Part of a small language model's weights: 8 heads of 32.
Each number is 200 + 40 x the weight over its row's rms, rounded and kept within 0 to 999. Layers, rows and columns count from 0. The size before them is the row's rms in percent of the matrix's.

# layer 4 MLP gate, 1024x256, rms 0.116, rows 497-513, columns 0-63
103,186,175,241,171,203,144,204,209,216,237,201,161,173,239,209,228,170,240,176,128,271,156,217,279,183,232,121,222,187,232,181,132,192,272,180,189,231,187,112,200,214,265,248,208,243,220,195,184,182,246,179,227,169,146,263,231,212,184,235,213,183,178,208,228
105,255,241,170,250,209,177,237,171,150,181,192,211,220,162,209,227,133,98,249,147,201,234,232,150,221,166,196,212,121,172,244,201,200,258,206,216,192,209,170,196,252,214,246,268,213,226,212,149,118,224,228,207,192,157,123,274,244,221,257,214,108,237,233,165
101,142,252,203,155,151,201,207,212,142,256,166,201,174,216,146,159,164,124,139,167,187,232,230,240,189,235,198,191,232,149,195,221,207,221,239,236,247,252,122,208,175,305,186,166,200,163,275,254,198,181,192,201,75,240,208,177,183,152,193,190,275,157,164,209
100,239,160,198,199,182,230,197,233,187,256,235,209,214,240,151,255,160,173,201,247,149,194,170,179,148,217,93,221,220,248,238,175,209,174,258,207,119,203,240,231,205,171,177,213,242,199,184,260,220,214,151,200,177,178,223,186,179,206,165,153,232,132,231,254
103,260,203,172,196,169,249,244,144,214,110,214,217,191,269,236,224,203,210,257,211,239,193,191,195,251,205,245,258,195,255,233,164,189,230,212,199,190,199,250,204,230,145,205,177,181,141,148,206,186,246,126,174,196,159,144,216,179,206,163,182,202,198,143,207
094,208,200,230,200,123,180,210,188,171,221,206,166,227,191,243,179,180,148,209,123,213,165,176,179,193,191,234,267,199,159,274,196,185,268,208,190,237,204,120,200,216,238,174,250,282,206,162,141,256,214,212,254,184,138,205,217,226,201,200,255,175,233,279,198
098,223,181,221,239,190,236,120,157,175,217,261,156,233,191,163,297,199,186,228,154,202,128,184,251,210,160,162,193,104,252,221,163,199,246,185,170,156,165,171,176,213,228,179,179,236,178,192,210,264,247,277,161,251,149,257,222,264,221,161,226,181,263,173,176
106,198,120,232,232,154,244,211,207,271,198,231,216,261,234,204,213,273,188,246,249,166,212,197,222,186,177,193,266,256,175,171,137,192,234,182,139,226,130,142,211,167,200,191,179,265,146,199,289,203,284,198,233,254,221,269,176,175,266,212,155,211,243,222,195
094,226,186,177,214,226,196,249,175,189,144,131,219,211,208,226,225,175,234,145,152,215,194,168,156,173,184,229,177,231,200,218,141,202,164,161,214,251,212,212,269,216,179,191,200,238,150,248,199,198,208,213,147,283,205,124,202,170,182,190,236,218,154,149,235
097,156,144,247,204,163,200,209,167,207,158,168,239,223,273,128,207,226,189,171,162,207,171,224,165,207,203,169,229,199,257,226,134,195,166,282,224,209,181,169,235,234,146,236,216,186,116,207,170,236,217,200,152,220,177,259,208,190,183,198,178,227,230,202,243
101,189,176,190,258,192,171,204,196,140,212,172,190,166,180,228,198,110,230,161,225,220,226,231,161,222,139,165,204,176,187,224,217,183,240,182,205,269,208,259,146,135,267,215,219,159,151,222,217,207,195,228,233,162,167,172,268,200,200,181,229,203,164,201,99
100,166,199,155,196,202,253,233,309,175,162,200,212,192,183,233,181,207,226,189,224,183,236,209,229,130,153,206,206,175,285,208,183,193,108,242,267,202,181,241,200,195,202,214,162,148,270,225,180,241,174,161,298,213,199,184,212,246,153,238,224,276,246,215,140
102,212,176,216,141,233,176,243,175,232,219,193,180,197,174,232,192,225,191,145,246,255,239,287,244,258,157,208,214,247,247,66,197,252,127,204,194,215,214,207,208,147,172,132,202,166,160,236,171,253,214,209,226,169,190,256,205,237,237,171,282,166,232,125,251
103,191,236,191,200,175,212,236,245,247,241,164,245,240,208,172,157,260,226,179,181,245,165,187,203,172,224,207,267,214,159,247,173,171,251,287,143,252,177,243,317,181,259,156,188,190,188,180,238,150,177,230,224,207,198,160,172,210,258,164,156,176,208,176,271
095,209,186,251,229,142,128,175,205,188,172,242,211,212,235,224,225,197,77,219,175,196,222,278,234,212,217,216,273,174,253,183,224,185,210,178,193,160,233,178,231,146,152,222,144,189,179,238,200,170,209,204,145,221,235,201,184,188,129,267,187,164,157,256,184
095,184,193,165,236,252,242,171,227,157,240,191,156,172,215,209,200,184,138,222,202,181,229,208,107,243,196,228,195,202,176,227,142,256,188,213,207,261,114,224,278,195,154,172,254,212,226,249,215,216,164,185,261,273,261,218,187,150,202,176,235,230,200,170,211
098,197,170,190,215,201,204,186,206,168,170,143,187,154,213,149,160,192,117,253,136,178,147,238,203,174,200,220,66,224,223,181,180,249,201,179,188,205,193,152,129,214,244,103,136,284,119,169,226,166,175,287,92,167,173,227,185,215,246,218,210,148,197,210,236
# layer 4 MLP up, 1024x256, rms 0.114, rows 497-513, columns 0-63
100,292,222,183,193,270,186,133,179,144,171,207,207,160,202,148,197,180,168,144,190,174,210,159,221,169,187,204,175,203,245,257,266,227,103,240,229,111,219,274,221,208,199,268,112,144,251,223,158,238,238,180,172,181,157,206,191,205,218,162,130,187,254,127,144
107,223,164,208,191,220,174,170,247,164,124,246,112,156,178,200,201,182,185,181,146,221,182,273,154,218,149,183,152,233,161,241,165,200,223,132,182,231,150,229,164,183,176,162,233,147,257,125,221,235,188,197,153,151,212,130,175,199,189,231,284,232,180,215,131
099,261,159,270,177,164,138,227,209,220,189,127,251,188,212,198,163,181,128,119,237,160,224,302,130,215,236,195,203,213,212,240,178,233,155,192,218,265,213,148,268,269,186,187,194,174,194,178,228,217,226,181,196,194,239,134,177,176,222,217,136,224,138,89,145
094,215,216,163,109,221,208,207,251,259,224,231,173,216,255,185,232,184,166,180,241,211,195,226,122,231,85,226,205,234,218,215,221,259,155,194,201,229,202,183,158,118,189,264,180,136,162,166,177,107,178,211,206,198,203,160,257,219,155,199,129,269,236,160,205
103,204,242,171,161,168,259,187,206,147,242,227,251,195,151,186,253,174,133,221,177,158,242,223,186,223,225,227,235,302,200,169,196,226,238,191,161,162,212,228,213,230,128,259,223,212,202,287,229,243,224,153,179,274,223,163,224,150,194,204,186,183,241,210,225
100,89,204,181,133,221,188,198,195,252,141,201,173,233,281,254,232,182,235,152,215,239,182,214,212,204,223,184,160,258,145,249,183,178,213,249,163,203,191,263,152,208,242,185,192,166,214,210,146,119,173,131,235,202,201,197,199,197,238,165,173,204,219,205,191
106,211,256,239,185,214,240,227,147,170,115,169,230,213,164,136,111,224,137,126,115,238,166,175,222,188,222,234,193,170,235,243,193,207,208,227,221,156,191,231,219,226,190,211,207,95,187,199,164,225,240,176,223,216,184,109,235,159,168,181,217,257,168,236,227
106,148,198,219,123,165,181,217,232,183,176,178,222,198,221,207,225,194,197,237,146,217,259,263,236,223,172,273,235,224,176,160,119,236,203,186,180,217,311,194,143,189,216,153,251,209,172,167,218,200,246,194,205,242,167,184,199,136,303,131,191,187,186,216,205
103,201,202,211,289,219,208,198,239,199,186,133,195,228,142,177,225,204,155,218,186,133,184,175,172,201,124,150,286,199,207,165,259,181,227,246,156,269,246,181,273,107,234,224,190,206,261,271,205,187,225,235,164,210,209,255,193,154,211,216,125,203,226,282,177
094,143,125,252,246,122,192,186,185,245,182,238,266,195,186,297,143,198,234,187,197,227,140,217,162,189,206,235,263,254,188,192,183,203,155,212,191,244,247,183,252,219,256,228,215,183,213,271,148,220,180,228,110,215,237,268,234,247,265,203,206,148,130,218,213
094,177,253,147,222,135,235,169,167,181,242,190,209,142,248,188,180,248,198,249,209,111,193,172,224,251,213,168,188,137,236,126,206,146,177,202,139,162,231,255,287,252,169,220,190,204,183,178,221,297,247,305,146,234,196,159,162,189,185,130,121,176,194,218,168
099,206,182,171,195,225,237,174,176,169,220,291,129,153,183,139,206,224,111,187,186,209,168,155,230,159,214,224,206,222,181,167,220,167,224,185,220,200,120,210,254,199,201,239,233,150,202,270,267,247,172,194,205,191,251,204,216,200,115,232,167,204,153,93,139
101,125,154,139,134,198,191,260,218,239,189,254,225,176,169,252,203,266,230,133,121,245,190,299,202,284,158,279,198,169,179,158,211,208,184,221,135,185,190,193,220,151,164,165,102,221,164,263,215,257,194,131,223,245,200,225,230,169,229,282,220,159,170,198,259
108,229,219,225,187,127,209,200,123,267,177,208,189,155,96,333,133,185,116,162,200,147,238,269,180,215,162,221,212,238,136,288,251,191,234,187,170,117,185,172,174,206,192,219,180,150,269,197,127,238,181,189,232,264,270,139,148,244,311,193,182,220,186,148,206
097,203,201,265,199,199,164,277,221,182,142,212,246,170,123,190,158,156,245,173,236,188,145,182,160,197,204,238,178,210,204,229,208,196,213,176,266,212,188,181,175,196,194,203,210,246,161,213,199,198,149,204,182,141,153,139,238,210,181,189,182,229,233,172,234
099,193,176,193,180,174,236,183,217,192,174,168,249,184,196,167,243,216,222,168,164,261,175,189,320,215,230,170,202,95,239,219,220,148,189,198,204,127,261,137,124,184,214,215,183,239,129,174,192,181,226,220,186,178,151,179,255,190,227,187,209,170,238,211,237
094,151,208,221,248,178,209,181,184,185,192,157,213,152,158,152,140,188,225,163,231,237,195,198,204,294,218,284,135,217,267,221,145,123,193,164,224,193,202,273,168,266,167,223,175,147,207,239,224,226,189,113,161,182,169,174,180,248,203,164,208,211,212,245,137
# layer 4 MLP down (transposed), 1024x256, rms 0.102, rows 497-513, columns 0-63
100,239,276,163,239,158,230,205,251,224,291,128,230,155,202,262,181,253,148,203,221,216,165,236,200,208,226,168,257,204,213,221,185,186,239,211,170,222,244,201,202,227,232,199,230,168,233,104,238,202,258,158,177,210,303,206,219,219,285,189,189,229,218,191,172
108,243,220,251,155,208,179,172,237,218,226,266,208,99,210,162,171,192,134,118,202,129,187,188,260,148,150,179,253,177,166,177,184,142,213,195,153,249,210,213,224,160,177,210,193,217,135,217,212,123,173,147,160,158,206,163,153,157,253,221,225,212,187,204,224
096,156,193,167,242,295,201,141,243,217,255,219,206,198,190,166,112,274,237,179,102,210,208,206,154,186,195,246,175,225,177,128,170,125,147,232,187,196,212,212,180,195,207,191,214,220,169,120,208,205,259,87,201,171,255,217,181,145,264,163,195,156,182,232,233
097,170,171,160,180,199,139,151,180,156,246,161,161,237,169,200,194,278,263,161,156,169,239,231,168,199,145,230,183,209,154,182,223,211,198,239,241,227,196,212,184,259,247,282,214,220,165,228,205,225,206,256,208,175,194,230,202,272,103,226,219,204,212,163,174
098,180,153,186,205,246,233,213,177,213,205,179,136,138,208,232,259,204,204,218,171,174,205,219,252,208,238,248,171,179,330,197,217,181,233,191,167,159,209,231,210,153,186,253,160,231,209,187,196,189,182,205,209,216,181,214,246,190,197,189,197,175,234,102,193
094,227,238,161,264,192,200,184,199,255,276,165,168,196,272,205,184,91,209,194,204,241,210,235,204,209,178,211,209,253,201,142,177,193,239,220,186,220,109,165,139,134,188,215,156,92,173,224,145,208,232,251,215,218,186,155,161,205,121,268,204,298,211,201,195
110,218,173,179,257,171,199,254,205,213,251,202,189,216,122,181,153,150,168,213,163,243,222,222,149,169,240,155,183,189,166,242,189,190,215,177,223,226,184,278,227,241,212,255,231,239,197,179,179,217,263,170,233,192,289,195,200,267,193,161,235,222,164,240,155
109,170,126,154,209,204,217,186,200,205,196,219,233,204,226,132,214,202,237,150,133,179,186,300,192,209,156,225,216,133,233,190,271,201,203,233,221,261,273,234,149,177,238,235,215,140,168,239,237,147,207,218,260,180,205,185,176,181,276,205,232,187,248,185,221
102,219,260,161,236,161,204,197,227,251,209,169,276,219,168,159,291,211,185,158,224,176,216,213,140,243,187,206,192,263,171,192,123,249,143,158,180,175,190,208,148,236,182,194,156,231,245,229,286,141,220,231,138,224,230,149,244,219,215,150,182,216,234,167,172
100,142,191,247,185,120,248,219,183,154,211,182,186,216,246,145,226,189,150,256,204,177,94,226,169,227,142,138,225,247,240,249,194,238,172,157,242,163,274,189,228,308,168,212,175,279,145,186,171,216,104,189,164,165,196,222,191,198,233,160,176,206,138,208,248
097,283,247,131,198,146,228,219,209,238,170,168,164,160,180,197,172,174,247,203,182,190,227,173,284,295,193,148,197,207,192,178,186,204,204,197,243,241,166,259,254,238,209,172,297,258,240,219,239,126,208,229,234,164,207,196,182,168,246,128,184,229,177,168,210
101,155,267,160,247,197,202,187,186,258,241,165,215,195,149,152,327,175,233,206,170,193,139,144,173,210,157,258,219,227,149,194,226,181,221,187,255,183,146,257,244,175,222,231,209,176,253,219,196,204,153,174,209,271,158,224,192,161,76,238,237,180,110,218,181
094,193,191,228,239,220,220,247,212,246,215,185,109,166,283,138,243,185,199,215,130,188,204,148,239,193,192,169,177,161,210,203,120,237,113,176,227,200,218,207,199,129,206,171,209,161,161,123,236,189,155,188,191,181,190,164,193,269,290,198,197,222,156,158,250
110,233,117,128,205,197,216,240,153,231,247,211,251,163,149,230,311,226,225,173,222,198,165,262,244,174,214,299,238,216,265,179,175,216,143,212,194,123,208,245,209,231,206,229,131,164,293,249,150,271,239,164,192,202,190,183,185,210,281,212,161,193,158,208,222
093,193,179,191,267,181,166,209,230,190,148,197,224,138,246,152,141,142,120,252,155,209,238,183,218,277,244,242,180,202,172,222,168,200,233,203,161,195,137,196,202,192,214,233,178,201,210,218,194,199,152,147,201,230,184,155,176,247,244,215,160,158,137,274,133
095,181,174,128,270,157,246,226,264,186,250,167,186,221,208,161,329,152,241,162,239,195,184,210,185,253,188,246,286,183,188,202,197,174,205,221,187,210,220,186,151,190,200,222,276,184,166,181,220,232,214,196,248,234,219,187,210,118,115,267,261,241,218,213,248
101,169,132,217,234,110,124,142,155,181,215,115,136,142,244,179,79,230,154,183,185,236,226,142,143,277,204,238,223,160,243,189,262,259,230,151,238,204,159,224,220,197,175,257,153,190,213,176,153,201,214,273,117,169,193,150,167,195,264,145,210,233,219,180,177